Each number is 500 + 40 x the weight over the matrix's rms, rounded and kept within 0 to 999. Layers, rows and columns count from 0. Numbers have three digits each.

# v: layer 13 attention value, 256x256, rms 0.139, rows 116-136, columns 0-127
# o: layer 13 attention output (transposed), 256x256, rms 0.131, rows 116-135, columns 0-127
# q: layer 13 attention query, 256x256, rms 0.0886, rows 128-159, columns 0-127
# k: layer 13 attention key, 256x256, rms 0.0909, rows 128-159, columns 0-127
v116:501511542546501551492457490457511474486546480498547559510503495499550527551498488495540506481499514508477466547498539511487477460501541445519492478543468480490462566531476462441472510507402493508528455446513551544526489487501497512444516507424550527551541518450516450538453446481482521473534456457418488503520450439487434510494525530486513451526553432472485464497567479540532549549515
o116:482493479534510502478540466517474458466422460510442517490549473448526502471548515500464575567479485442498515474495468501494502490523447527498518532413590504530547452457502407518461505500490508533548517469507475534503534445442480487557393504477475537579472495546492503464466523447463493524547505511508496529481453525512513460490509390521540467521444586515502440496499436470493536528471
v117:480486536508425491600525504527491453468499513462513502471528446462476553522524459424477548472439527533470474466507511527477449515500512481552542507558485502528554532491479576562463464504434484545442515471559470517499440483484486544528507466446546509459520527532504489518509510504547507464469523532534471567501460486491471486523533558524505466505471479470542454547538509519541524477449
o117:432447513478493413471480521458524515493469537453456495546514508470434563490500497525472497512449518492506481562496511397455544445500503550513497440423477534461500489525518556488537524518468477548505502520504437447483558515546503521522531552496549577520468484546479504529461514490488521444513500502539479421518535525492417540526479506546491497509499485455454508493497548497470506475500
v118:453542546505480513503508477454443537532526533550528501500521456522513494482451443525506457489462475469442507439470539435518492502491515462502527446453480532569489488516524530450500468495527558500483503446479522497494524455450526517551503489456517488528486469456500459509486502507515495467519478529499438538589464471533438541496509520489541432503499501453510416464451579528524488506494
o118:507505527494503492465503510528522516489464502613516525532465526535482549515546497517523458468500500485530547551508470540518514492529498517496489530466504500504473528495508406503458521508486463502477526544464479528469588499494471507482445507530499500502496482498421542510512544505479506460476501500506541484493516501424492467470498502507469506512435577561567561505477514452495488428533
v119:470533450487561533458501452434475528506521469500514484453510450477511531464498528577475443433515430545494530515511523505508514536532509554475485465450501531479469474431509465476548486533512481514477578493479560506493524485473504476510512508538525522501501460507467505489467531489500486487542498482465509498467482503498561479475487519465516519375508456453473535414403543451479441512457
o119:489448501493446512478467502530455517451442504529442462499517465529500518509472510526484475542483499453471464510521492530505459445530539480525557503547565518523485486570426490531477435499519527477485493528583475522503533483434566546424550522542416488534573528528498562508451470437513490497432505511541496462537477570507432537516467484486554498503478547516546504522508498474483512456534
v120:568458521512515501559489488529510529463510487479473464522494466498502475512515504468472510457463563507528464514475491530451510466523520470507522553488555489471524562479499517553490522550509541535578451474548511481567491552568538572479478501435516544497544483477482497520486563490551484434510506521465548475510478525595468519503504444562500502549521489549512478538541514546503504483564
o120:450510511528414481438493502483525442513505478465483510536475442476506504486527437471516442499468485413493533458467518451529526518510487520516552458539475561502505532444519538473500439524523471462417442522479538531452506491445444534468488463531524486569479567504534438498453438547445495531534488457521487530491484484501484463531465519504479491551436499440429471580468583457457481512493
v121:473519517522517519513499490533511490465538497454432555467482475518559540533542470505469515441474445484510466504520489508526515488469501571455530429538506480533519511481572499482562505549492498501459533474493514470527469511529457556495523487491493544467548533496479498512492513508539477490550466518435502560472521506508557500441475558458479510516484511489526534539509545469489532464532
o121:476456539459515471459495486506505475489535478447487504547504500470524472476445525420485508566525494508479530460538511520561519479523590476464450533500462466479497521452456547476367464482517536528491527493492496528479513535479570488454497512524548529519514545545499500477508470527466499543458510522534491465519510464472456506505496525540417515488493440494500488515469470508499506472452
v122:511474464504507498493504466466463527575491491500493516507534509417560548446531514492532505457529477486435532505526481527486490517498438525517524473506522507556503499507487468501492529524486523495500495504502532452513563566462451466443461499511524421516525494481500522514519502542524477555537483555481412480515510490476489440519453478479520459501508472530526459540562522503442556503548
o122:544487559483472467477453467480547519465492579515511479515495463527531558514522554522442483536480426484519534503490553534476514472559494562522471493475494488496451559448429543526528463492532466522537484548438518451530478455505502447492514498567446493454477547530465569517521479528515479451553519518551475521453513546502485533448490506510456511516520514482465478477438491492526446535504
v123:477517494461503479498422494506510512480485487497467528473491545536488482484469470464505548513564441512529577513534511479504513487497480482502465494484495525518487515507507464505457502500490525485516498462520564510500494482505540460492481499518517483520510574501480564475530506517525521520545491469484501512543504467497456504556495517510446500484514505471452571547483548525489493483541
o123:509476535495524480481501473484452490552565472498507470509501532489521546511478522458462503468509431498536477512488522486549453443475489520511480503482445511537509524480485432453512507530527458502508574485465476521452527472456449509502487471477516452528489445534577488510460464488512489554492520464536501552516486483522535463460539516502492466544539533552578531470516487520539469509484
v124:477493500541463517512583552494535459477495530484485493514517431485451486565505446473475463516462480432464456475480555458475433545495499496490528441576499489515491513505493500475503437464493534527460492510515480488472469500539474488585488515493587467567479485568481428555510516554499489508521538467516487435451525550508480492530521514481514470518440494489539474554447458519516533531444
o124:468535490462505494506474516546521480560504554524447513495511572484461532480465487552578484541443538480490468511488499490527459541588481478527462503475468527417498495518541411527484455479463487564568450550500523519534516466571519479492511486477470458484537483459434524493534513499523505452542459511534472569522494441495502471531505483602490539455486524473468423479516518519477507483461
v125:503539527466495492465554479512536450465485570441489533514540488501549483455470510505536414523504483547528493462452482465526524556475465436479518523474511516460446499511542522499525484444487553541509522510457485524473589436467466503477535510522502479458477454502529458555526536546463581468511527461525507463550533552455505568512480497483505542463484483487496481496495482496532469543479
o125:573477438554522528551456522525522471556455509437497547495547494527469540466513480543527501523497594455513510567480478462517467537446446489521475554540546440526473479534512535495514499479476485460544547610476494506512461453528515527558582452503513489489485492478462524463556516525449512486498455454541504505514492451599475473472422481524509488491483543532464546489462430467546442512560
v126:468517452510535504488480486495547530491426520487558479517431555559487496461537491505517496509475520526514492428464476531533506464480519459439504471434542483478501527495519546472526515463441443518462558463496520440482526471547542447522452534492490535484424472535510535496464543479492530491452537505485506509519451460442470498518546506471520509455497500468474546476469502504556436490470
o126:553495495463510468486517503520432454450488500479477593501524508518497500500462538552538480498488455580502492489484487476491559522457541478479525544500472502461508448559488569452494482454540534514520453462470479455441485549491466457535457470477472465524535502490525516523482497441495548511483509503458473507512513464503484452528502507546500530537525484500511506492537448527479504474557
v127:487550505519486481542521506434545425521520528473502483505513450530501490453495512541564485534477513494449463476558496475469493505444487504607447516532523537519530577528492517528455487455494518535453513495524522545541523419527551483544476521465493490453495520509523539558474485532453570449503492533508508504531511542560461493476548485507506454523525503516440488511570475551527495492484
o127:503546552498466485500443480525560565518501522493491446498544555475471575511430512506453550546508525505516556497490548424557539538471469486465500528551475512506483465536522470521517506524502500515539513502509526477451511478479469513519511450473474497504505483511499441453489506527544482490513505480513423508477450460442498506450588512553577547551458540518497550451515492506479481456508
q128:550499501528484502515514570510518462526507525454496516471444479491483502494525519482530515496537506526467478563500508468515527521467547524494532498526529504512505514519517507514493502440479455532502469459514489476497507510560483486485490443569488473579524497541539507490533457499538521525511463504490480499482513528453504490523534503568524580521485479513555522449521493498522516459506
k128:480499517513479470529514468571503579484545517494522495481475514525502513504504492497534501503464474455523506488525434507527504516486470517504499523478456496469526458450510479491489449482490514489500522519495487529527479462506480471510490499494483514452498480479446508453488474529485514500524470522485523528505499498557424490457486506546453507481506532528510492517499488483516482489504
q129:479548543484513491455556454524483532442492545530496484523492539541526434472495491531477453465491503490555485486532500544563497448465443476509521510483468491510489460538470524514495449532534512518483531510479488527448509549487476520526506515493518482451475474481510503512484523488458510485521524486521456464496519511481530496493439564494505432474487494472436530505503499507451536496477
k129:444487491450538505466544493466564524544474474526495475433500486558433533436466488447523494509512481517502534489477485497486540467453497515474418525536481520444517525509503518532454439485553466471473546480465485568503494478453469494474520508525504524526497550464473545562519478430549544501471479522496502521538480526479534467514549515503489514484466543547507449566500442467454506474507
q130:457498461513527541447487483507541479465521531574420519546520539455520487511513471496415519518469475498540487484524515504493514498464416477494448467487495487460512542485525491465545451512477502579506533508517460537510496560468534496478482517538521484488487481491592470519463452440450509488505499489542443549474509535538477500489507565494473504498522503479452468524460481445516518544491
k130:453458516497545527492507495494528463547480483504525494467486495512485512483529511426485509487560512503502565492540500449536509447443525500486512499519564549480549480532475487515462476493502491516435472490441522513510507453468471419492518495527512477477455500500480511525566483462507428550506465489483501504505491526445535503511472486490514481464501551477446478470477483539510482511541
q131:473515529530517535467512422522527500484505536515470468542480499468519523497530520486508529476506520515499480424464484508490461493537533512500514527508453468449554478561563495496498484501468474533445496493454468470492474485515512534575540496492492482525444440476517501522426493515513493534513539551455506570464501450545462503510501476509502496517461495438479486487484487504499520555474
k131:494483503438523487487505474478508450505457545488535564463485496524495492532528538442494509439548570488546488521514484496538485468456538517545526499504522436500525500495503544498529502511495508503420513527477529522507509438477499422488509562559505496426477503493515472456500448533511471500480453568491523514484530514484495526465487510580511490502475544461490508504461480519522462475557
q132:432528477531463545516461519502539503487517607515451541479516541387487444485525542403481576500518511507548516479468512515532486456482502469511485537479493506449626538505501484485500407484428528529483527559491511534511450476560491526525526527540475487474471472451468489505474475507468503519500486552459439523447564415577471507507504497505504569478523501383483501514456479446490484590494
k132:475511509481492489512453510524500550503494498451531561498506524523536500511529490544513465464461506493487526433543506512491513486477485423508496483519456491583509513450498492590506501490510541518497480533465528538502489509463464453502537493481469467494489563534484461509539474522481462510512484451554473483491509514499533462453493485497499500498513463492453528496496530555478509498525
q133:486537455495488477460483498464540509539502513459453527533539490562434584477480487497518490519473476511496479533512484438553482586506444498448483499495472504405503536443500462479454433485463489497556533537470503524536540509502516540565496499492510477544515513539464475471473499496503543502466431458572484517574497439466529484462507478518482504511483517531560494492487468512493426502489
k133:554498441474488482481488522422478495530520481482516559453514541546482503510497449478472488455516545514505510498521540496524539515477479502496487531549513495462530554485482458535500488496560469522504508494560496489515498469512480522486541487472500519478526498521511531491501488512514450502531480466497510517507467507443531496529458497532506456583479509503497486485513506564507506451523
q134:489547485506520524478543519521489497426463565504488470485557461500483530500486504538535444517443499457483470492518466505503511519500395463485499583473469480560472459467517504451491520514489502541521535519556403466522544506469523508550550562502522505531466517534497538531492463520470517503511478490494550567569501487489504511466473501547502499522456512463529495523461536506439512513483
k134:437470553478480542438533488489524441522469546478507470439546521513458496524528536484451509486583559504536427474514493454476536486410493474527574478539491471501525509472484461512572449453543477544496466518465525508525509445439405490531454568494532474539449560453505428467494466467488490458500518555437493506489530435491489467452524524590569461477534463458508512541492527445503520436494
q135:525472443475480440551509513491458563489475508512458503446512470491564496517480481449530443496500444563495585536475513519460497498552527483475508485543529518528548557528479491515507505525484507499468494544537546464506479512526497450480516525540497550462456472491509517498518533517500499460440525574472492502512503549453494527533532552486453510527513505505492499473495529456540536486530
k135:500540485446502551502577496529533523479528534541491478462460496488525560486522535518488482497445554499570479474453478575495553513570497500416422451522539560457489562503424539504510431521511454521499505490486534440505471513475522480494513537550476456534508556528508512498508505418465448444442489470443485500494458455495497544540462500509577516497425518524498489519492561488455499506507
q136:466497502430455525521460456505533537494513457523494552449459477439486518507494456511532591566467557528505552502512529491514485497563529514465533482539497508476471537408515504469571541514460539509492475510468534546509482544507530518409437421475485495451536524496466418522480495530451527496550486424540527515414516480548450538553565499474517516484529495535516535499525414585488513474458
k136:419510523504486512484438508507500528477523423537487576489510483491494472517529492504425471510519464523487523510536512480472500427506565457489508536453535513559503482523479488505405482538473441556491504453515533521455484464506476451505573501485497511521544533524452416495540517505509482456493538497516526464472490454580491506525510455563548408572489451537549488478550531516473499449545
q137:487517444496488482482421482445408532476521564492488518470529550437507452531435486544516541478506533455479523537485541545447520471477468455531562522485516543533509429556567549501528561515518553470497515481549526520491522490546522477503525574501500517497469451546500572458564553456519454550496489581478500461484489495526514506527502547527523535473489536423521475499471471480482473489515
k137:455474537516535481479504511494562489497493504521491555478458523497519536580483466501496497514498561500474530481490490614407503493494544526466512507495489528557519524559533611494484475556499529524523513502540576501453493516448517504493486533473467495519461558430459470485503495533519520555425508505455469499471459513494481518553501494550556478509476505554468476495432491512471436464485
q138:469494541573423531489527458565462443456573466485578457489560454569458524527475482473553531467474538433494481447498572394522495527524473493475504503515432512459454476492518495543492508511521481477542442483444546497503483515528495540548499460496491533484462468502480530483434497514580537601528468494503550479523458437536511524523505469489484441475525538513468469480527510518522446532507
k138:518472471527510468468480471493559469485479523475478524520512542492541582511545477462569489533531483441507512502484506503495450488514589480494517534446500497566427458493530589460514515551503458495414497471481542476495520501509475494539472482534538551495542468501577455503485527479460485536555488547499458457473524488491537527525518538540463507429473454565541533474494528484463557483463
q139:402465515553466462466493484477525523450447487505469529467525493426559420561517521479484453531493521498522549522514506548520469519520552520459468451556522486523424565500477578577523490564490455421508499503390525497506469560490497524485471476495501454454528533495485521547493464536419456507475524519484512507483536566512511491528474528506529527478483524517508485505512451454491483497548
k139:461552497533535536472478495534489493501541494503417568507533461508495494504464481529492481545475483523525507573521528489557513468503480471482510517511478466511558533560511496498526488585500522499457537478450520488520517519557509452479543442546513469501433511449503600499461550530472509514500486514551369506526497498489460425546485561490433537535484509490476492495523554504535499511486
q140:487452463514509502483543503485498475505538506501515539455510490518503546507505496523465515503522474501486461517443544501469497475454470481495525474530487541483534518455512487512484504522475477522465481531577513433448488502514527537439531463503546458510440512522520459515483483513449501520551538470539534496523504506487528514434522472449501497472520522501550525498565534492440490503513
k140:545562554573512490537426472513493538423494529475472495489549512470523505535522450505558491486544500534506496489519456538522526531506468478513466435461485452494471462460503481481517474485462523503554485513548517473507520523503499511470476520485465516445514461562518494461520529507503514488475468503468539484445543453518484544528481447545536540487470478451495532454470554497540498492497
q141:513504535503488513448514516493437505500489506469528541513547525470468537516473518521534423483510516482495544492519484522535526558526474515478487504528456461539442409530498498511514476504479535517514503502566470455556582527509516454463447515468479542484509473521528517451530526540513492471530459551435478457543474507505492486498478545548489508483541507526554540468508512504510510536504
k141:561487505515485439477512520517502480478531483499504469509477553530463533492496508529493505513504524507500486495487466538515443435487508566519487447487526513500486518539496501452495531475454491529458515524499538462486525515538488513526509462525490453460489507499458467501492488507503484557491518538489509469509473471495442505473505548468476492482518497506441538472500496448547470547513
q142:525508533523497514463464496517469447499499490449527562484488503556465490512453476540526444475488519488477467500515524495514508544474485520503493463480501475550458500531499486518518472477506508467594528475528467452530550499458517407527489504468507555488506535573496502471512487501470479541479503515536516460540459517455552478497467536536494504496515466522524540473520515516500450438510
k142:511470547540409475496558555516407526481546503482444511501457446461483473523461474559440570528482451462505445551524465511485504502517515521510497462464541458500497479493529431515494568457510521529551447480499494461520491521529502546493543409496507498542516484499475544462452503486508502441544522511500506503492494403574464502458465497485422474502500505427514498468503531481543473520481
q143:462498484509507488479467553497490444499530541491516481485508521468486475483520504507477448448506493523481522482443467527502524472465496469491470479492495515529562484508484551522507478539475510497530529534500529530514517544444497426502493491477508583521455485528510475500477517498492488497466458522511494486498520475499511535511497494473548507488549521458519546504521507484536509467515
k143:533523531496487524525536514532458566482513503447451507496474510476441504503512521542507557506526486472456507464498518460505509524556557518511478454463478402540476516482516482498465540473504538465455522465532467516462494553561473521519512458499534476512553463486518567496445451544491489573515518461547453543547493477479488431467473491427473486457544499503539554502498553485473487550517
q144:507488475478509468480491516450526476507492470535518503475455476476511439472456524491461451489499462498490532582465474471462462516528470522498522530552565453552490562467449508505493487523461548457516506551453534519515509538500474477460462513443494534500522551524482442458536514478503493494523430515543455414486519590467517521503450482496507534465581553510532519463544470488579502502501
k144:436508465508487477513541581494464588516537465525443465566467471487505424476507451553533546541399467524431557512488474451457482491588480506432466442495517585506485528542481463488413488506473482521492547448512453447454484550539542560511521438439520556569555477483515595549474492465498501571529496446562511468517463483486498423507463527433493543565550490548500453486502539530466451537498
q145:472535487515499526474515500457485516414519526556501474526539499480489550512476512458514506524484527511541479447517508522517477494487499470463431537454501550478484496529521480452504507449488523483481547461535501467467464448552526546543543557508520431524441429429517470492469468471502478499510442494469479576533514463558485488533503546512497529553433507433475449552504505522488479506431
k145:491491515518501524480440447461495483457462492558546530524535509531528474454506524466484438466508545511535454486516529545544499485411499495534540503521525484498518468445451471512551499455523534465467480512495552488523507448447443491459524554458493449463444502454523478514549499498500517445537501465460506527466498495538511505458512497535531439469424499502481482540449466472501518480467
q146:554516477542537562545551525544503535489509530471534402523477479502536484544509567533516554498565543492509479475472489485508442503575441528464523487436456456506547430550482496514512493483491439514540470514514514440466486378514543557526458543486487531491517484489593533547412482501498514475560547506501530563426534540497477539463522556467449581471495464536519500460494478515555476524496
k146:509528465533504483510481512555519475503452504465547476547529517518517483507548577424486508482553488485522476475542487535496498500465499481463486488510525480488515533454510546499464558505468522457504519538487536494475463468480478488486457595512519501486469502479517404517541494434502514527498442525459538519459552531548456571493479451497490533473477532435522543524517489459530504468509
q147:485525481493481497500545507446550498516545468543467494477488492492498489496460471508496470511509497470467481505525527492507503509511427495512523503529506532554512487504462519481542538551506529565444511515516527574468436528451498498523481525539493541465485484483519498450536516494525450525472427492505491534432497490524527525516433533533474515424567555507482530546494448534502504507530
k147:496463484464531500497474540504520507470467463479521507521420541515540475419478519451509456468511422508490520450490460440500499537549511479496474499495497537496488482520510474492476500470486499554538446468461499452481533452497561507507524544483486534498504491533564517449464509504534576513509505473490489502508514457548546533506523491423552523522488538450526492518477465449486462507471
q148:521475523505527517537460514519454535521432482498444535444507502466558445568540510459478445499504436556513510494502483525444550463488567499565579475537492503494449573447537548458477530564546463486492467509510455513484500526505466490505510494485461497499481509508540529524512543503443499463469495547464499508450570501492502478435406500528527523446475516543555570531439496484470489515478
k148:544537550556551503489511468533458422464549543517447499459512525477505495467471552528517419498444450518507508487474554513551522546552479542486503489497473493460496446491505473504506511545545479491549472473504477501511562563540595503471552489574553497493523502510551546507447456555547530484465546431490449472510538456533476455513505520451500476503470529502514487485513496491567494525488
q149:466497504476539491511452459513531521499508527462519454506490435489547550497469455523489564526557519454464579506487514485481504443481507525469464507545540487407549561480436516477518585489445522561494557471500561567455578514478476461390463480492474494451561588493459463509516482537505568471371467496502491529408495549542492538493534563528508540469513558491515529448487457541458506400480
k149:535421563441464518529525499418517584482510479466526546516592500539532482504514480545448544543563404525478510472475517497486524517469491456442528478480517440446539487512508439566457443478513467466508497481521486434559522492493447406512503438497558436574502484459456504561536482522446460523424513447507488536498527443470461503552478517526500482456475477509474515521499548520494506456555
q150:531602460501492533538512537490493531497498489419481466524440491456460503453413520470534529521489506446532531511514531519503545515462393504549423457444536531486499428493534504504532470495456455526501566517489458538429443509478574582556536427493492643559441504413486588562547500521551532478490473523554473472518455465440481507497472508481502520517473487490511472518473515495499471500472
k150:532511495482464521462468528527479578518541526456462526469544461605417511543486472516503523504569551508497482495569473503474487531520554469521433438461531553535495531544549573460544495519458482536474559548537545515488496478487435534540469490483461553569504587498429517480546548518522523489504492572522576516493475519485537500466499500528488457543524468531549490526564508510475533480553
q151:486470460495507533554544411503528494473479461539520521504467530533535466475532535477441535520471501474458553524468523499461554434448485538474509512552526549446546536551488468475490553545435522476456477493499520540518404517451494511453445481490465447454479529508530448533460458453498510531501504454528487530463515483486496549519501466484488449529514464457503545469493493545447527555488
k151:444505434448491494503491523508586495498535561583575441485444475551552452412516528430534495548519485526495548483475462497499492489511476482492461519491496551501495514419482482510483514468408531470534513476449437431501481455496513517484604525462534447499545520536426489575513475424534479485522464504489508514492406527490500535481524510483472468547530515524477497534527556472518502553472
q152:502548515449501506470529485468503495523506545493459501417516512539527546444490526531501515506540493537558548489548515512474505498566470511478462497439493547452473490490516531455411461463521426515447515507483448440526499518444588458543556499483540450497497442421554491481466474471533467439561496543534476518553494486510486569484495514530394509543418478485429490506487504471518485490478
k152:477478482452585495488474486492515522455481446455484452533498453491481475475520511444560463523512540492483461539546465491498519518507455553518487463503519507523447578473481463493539522451482475530492500516511549500502490491521540480475521517485480555482470537558478492499455517458471458448479495459481558518466501538497595541478509479503555562568461490482583462469487502488479524510498
q153:547536476529505505472493506529481518493597530515533457526518499563397508505464474540583497556467515493470510512465560446507493567528423539486485483461474471497542388543484463482544535450462539583503473478567505475513510501393494465553471535526521537598454558468510504460480521476589536548515488561532456449519493485526485519511499555501469478451467514520555524507451528481554546466485
k153:522541510510488540527533525498453447483524497457569463568539440527467530496506517443503529480504464448510533488486456486479465521513542520504496536485497473520508481504471526459550505476539475453491483505485511533517536492576485498496473426497473479498506509513473428471474473528543521433521530508482544498489501468496448508466491530523511525445467504429484519523481466473509538491517
q154:508499508551500505461451579505481488498553468466494504528622482533503463491522520498542504515469502454526465515508569476536466504531477482470541486498499467527509411549499461489523480501512460494515486572539507468454490494509535524527523563445552518468489511524562459511464541487479494524597526516502475513601506440505473495509453552509490513486437538506428488544458515501527431487505
k154:556544537481490481470470519520529478465477495465520534497561514449538484476457549466456524551502470515533523494514565483449451475461527523523511505526485457555478501442486542441473511547496458538481509469583574551554469454518474488530458516505508554490497592468521459537531471489497593529491485534511435456462526518502447504489483538572464508480468540526498506509506444417549500479479
q155:506454520460539536551506491523435518491485491504480539439447508503534523537478480517506577526440473484537510446538556428452518540454524485569441518421454555516484590515565478496450496438488476537540520478499512507490516436504513520494433455511426434510448542485526559513539517540430480503434519470531505519433441450542494465495515482466525516505503521554524483533517439491439460460484
k155:461503483539557503468499507507517500538489518495491528477481549511456479523444522462454489438525536498565477504505468507482505489517557542558487411388506561522537568464510490524514521470428504531515471472518528466451504455511490528589527489535508515514523457468459460498552511510558516473557447497474604552469412486551514510449557461445455509471505495467558495451500465562458553520603
q156:420464532509509530495519521537528500426506466517551428475506491446513537435526515508544484498519525542549485435450539470552518480564541475364445490452513514483479522467495594459532497492499511433487480509510529491496505513515474559506517516503501511555600485508504529530501537480462516533466508486424491526545492416588470554519535519515473574513497530501435449433553570476512503525488
k156:526466483456571517534483525479506501473493484469517562530448529539503456571499532535440483409502494530528452518492474458510512569460495507536536542531483457517521584490515540495549534520475457554428514477515544468514540502464499419569512579526499504544472482482498510457493564502510471482482544463520500578515473462521509479547548495440404482502534468443518476497498491503486486517557
q157:500502476503528481442531472536535550514540528493486451498468444486515458507521486499506518489536578549543522455483509458482473492535517502498519513456547506462453553536516478468524518476531555523463524447539528570452496567533489538472505508477483496483563535450458518505497542498498515496463537531489525522497509476476534482443506514526526493486442499476490489485474476538448537565493
k157:500463445520578469567487509484551437569504527508509462550519544514461505515440506443478532536446491499488466514464512527521527495468505520557588509519462536468469500516558501576553528512516518508456474507490469539471560458494499467546487471539493510490421507495464513518494497545530480493483538509489439595466522510492556564549505525460484529496441447455486541537455456513476524558547
q158:474450503485531504473491507477466580512503566536495507507523505580510587498531586399510555502498529563481448505555543448490471485405506551502450470573468527494561519487525505555500554508535476536516472543473465546540450437559483495486551482541524537484489544471513484535504556424495502549506486480469466478453513505510477436468507454456492508515473543468486501509471515515494532508398
k158:471529437486524473541529537468429483483488559438506468505540519530552501451564469437507505478545512508486568469554509527513449484467518499489460508509470514510527502485546562548461463509479506498474526523572467542539494521442507535450465427535498478497502460503502569535457458560519451524547470460588507453458517551502535491533557412514504440576392507552492506493496523563535478490526
q159:478468478466555499513506520479522549463515450475457454476506469539509435511531512420519554483533505486462540459495515421483501429447571564523466490524550512478507461468516515531483494551585505479457516516560460506435515475509445498454497487557456527490544425522495523525594495559485494476485528521477494540430500576493567436523464481518503479509504554509430541488471506498494561466475
k159:564472510479498450484484506492460490542461534475482477491452472399471505471554491522527527533526480491458525445538515485506530501489493470553473514446441534514493475524525522459508421541536492532483516515520494491467517493495448523533543450575547553478531497473486567451493488494516509547490485513489569503560465500474565533509556537524512515476483488565455518524504427465516508520424
v128:471433526467524434500485505559507518423538421474529494459513511463502510505433549495555536502540534505495424455468493529483468498463514562514444538510474506458472435501528461529516459442484464483518512504466486512553578492516513435466483577391511488471495460480535421553510453533401507547498439484457524485513463521444505537474436462493467500463628512504479519509516549436487526530526
o128:524541488485453464510490516510483475450445525413490441490476485486507469520502538459477526539488517453557499481514515529443517518494492455613510535471507610469509521528508530491521533516496477495488515459515523472478400494463487506425501483539513507481458489456465517488540512490549517484468540458482519501499512515487449470529499526488522512487506509445513466501469436595492495495501
v129:547505516447457580483487515488439549500484507501469485504508468527441494499505531466489551542521473488554514512468546560550461505602580473528501497478532499497501471526448429524454567518510509548396503502576470582500505572518562512468531470549478463512488491454508513526495550532514478526505450528497494458455548526519554533458525501473485408509445523472588461467457548531509431527452
o129:505539450523467460466495502531530484520511483491513504496569557518389490464466494513553491572475555491525491448544501508493561447545486558535549507523492490441514539521541440501566527530533465472481491507501569493480509518516433468470561476452563417511440483501525513480480521470503547462512501511569470517487512476513582469476466536518528399573434476542544523576504513482468467533432
v130:521494463484584481522479527563532516442478546528448501517487495457495501501552469553418535575525458515540533460476513521502500507555548497499559496520505511495505504579494492554489549520542553507459510561575499492544483518487524565450545535560458493531491473465545476535545562512438496500477528491515476492500483464559532613483560500449492479496434472521614511460507424429466448501443
o130:541542530458486493516489482523515532511500421573538475470508499498379498466510480483504491548448561506518448487469576515515449457499524556521605554586539492555437479435524461473549481465577508546556491501450518481504488481479501503535534515491492515441550590504563495519542516487418543548482453485491505469443522510477555478489489549515459562477528540522568536519591472509523455541449
v131:390475575510504548490466577478451478476495508513548510499561502547582503507560467471427453585469469485508523476449432547492563540476469487476485567472495464446552416604527423500544473497468498464533479528544421579523505515470497485416545558433496578484507574475663501463525537450459456459497505474574460475570461465554498544548483476565504466484464453405553517478490504473491553425459
o131:500544566516469470464536570483520453458452494404494491430476480536528493552487485499471479497478538421492488409520558479488493520587487487508582515474474461552457480558516522422539479499521552496549493479564431469534520526463463513505419515485505554489535559546488553551511509506474485482480409582518477437478543548521491502450516582567455553473460453560430516557513544506533428427497
v132:476494498510447502440495449496513540583531537545509468510520497483545556487483493476556557488515482413476518500444546460531457524514524526521414470500455476527486500448477457543411498537497474490470480500405448532466495512533498479538521410541515513536476471479402508508503454536513534517498552475493563453448454446488455423545491476410522533551481511532467433517481514504570445508409
o132:570533492517474557501532591501472545552528518507414524469534499525457524520477490499462481544487529519448493519503483444513543524470438553526478458464568560502522475516504495477464487512554428540504513544514503546523488498573422572511620521492537503525516515480512474455488509471495459488475495485480495562529511495421455487478428502480512499508431508536532499477422481525499431518483
v133:524495493453448474542487453477515528513450485442508521501457494448482456497500434536516491525457437475562437451480520476518448451476477482474529494535514488549501457453539486555494493503511494540541532500432523489526473545549468460494495483467527495515523443505450533538525500553558476475497493481509513487485505544422469465480469487437455513492538466548540496539499445514536528494501
o133:434502476489492498454559454557436515500532496518544496499441523484584480542484453482552524497495456515506524534476508440508509544470588499477518552462521565528476509483558450494527524551530491499514526514503456498489512459515493567467536485495525462568509462521490541529443537525563540461483496470422523510457530502520522480480465549495478495523499561527495500499478505475542523550490
v134:477508493532444533481474504465492533510504442451553511500604444555511448519530561490478593478488472468455502470420462492552454509517524548546467582545485465496491464502486447517444512492432425449517511537472527482559586430516481525587556473492531534461472426553503462499526493495510491489527445495546557469494428468523473482562440393437431420532545481462461464528529494490545485477471
o134:608517482517551533478498497495454514517495501518522442416565495525547513546429507480479417515473471521547476430524522437461482562518417470540505405488495503555528444491535516491524526425511495531531558489551537530442489456467463480542539493519491503505508458512497540542526550519585507476483543545538501503450448539484502518496407509505464477591497468555501462517476569525572459432469
v135:553474447466533523487563474474522480498491534472396491456470474445463490467432488489509465481521492460520559461540525469473526482498475477538560477520478481485552555543528470429525481529504531542496488499547537522469557469506538441491395542489485492497480514520455565496509536537514489488378514466485516515502507523470486502484514594497613535488506528521498487485486504548510512560515
o135:544485465501498499472493501495563438493452491532475486523480545536505546492528482521461565534476487466528465484502500526552497444533533527538535504480528438537548533437463491509530470550502534494539471544452540440499424419530491460441504511510488453513507452512581496469530438491540489544586463503539532500542550491549426536514473438459491448551525511506498528496506544464576500469497
v136:433489459438565464520469560517551483471478547517494456491480545475497541501513498463481489525491532521549442488498482466545533424516505500472558490471491458542551527449447480500482509468593530521468568473484525474470518426485477482508486515557530481524516487462469493488527552479482502570559546559500465515452577527508482500484439511474552503548493524506546473511537491504393470505478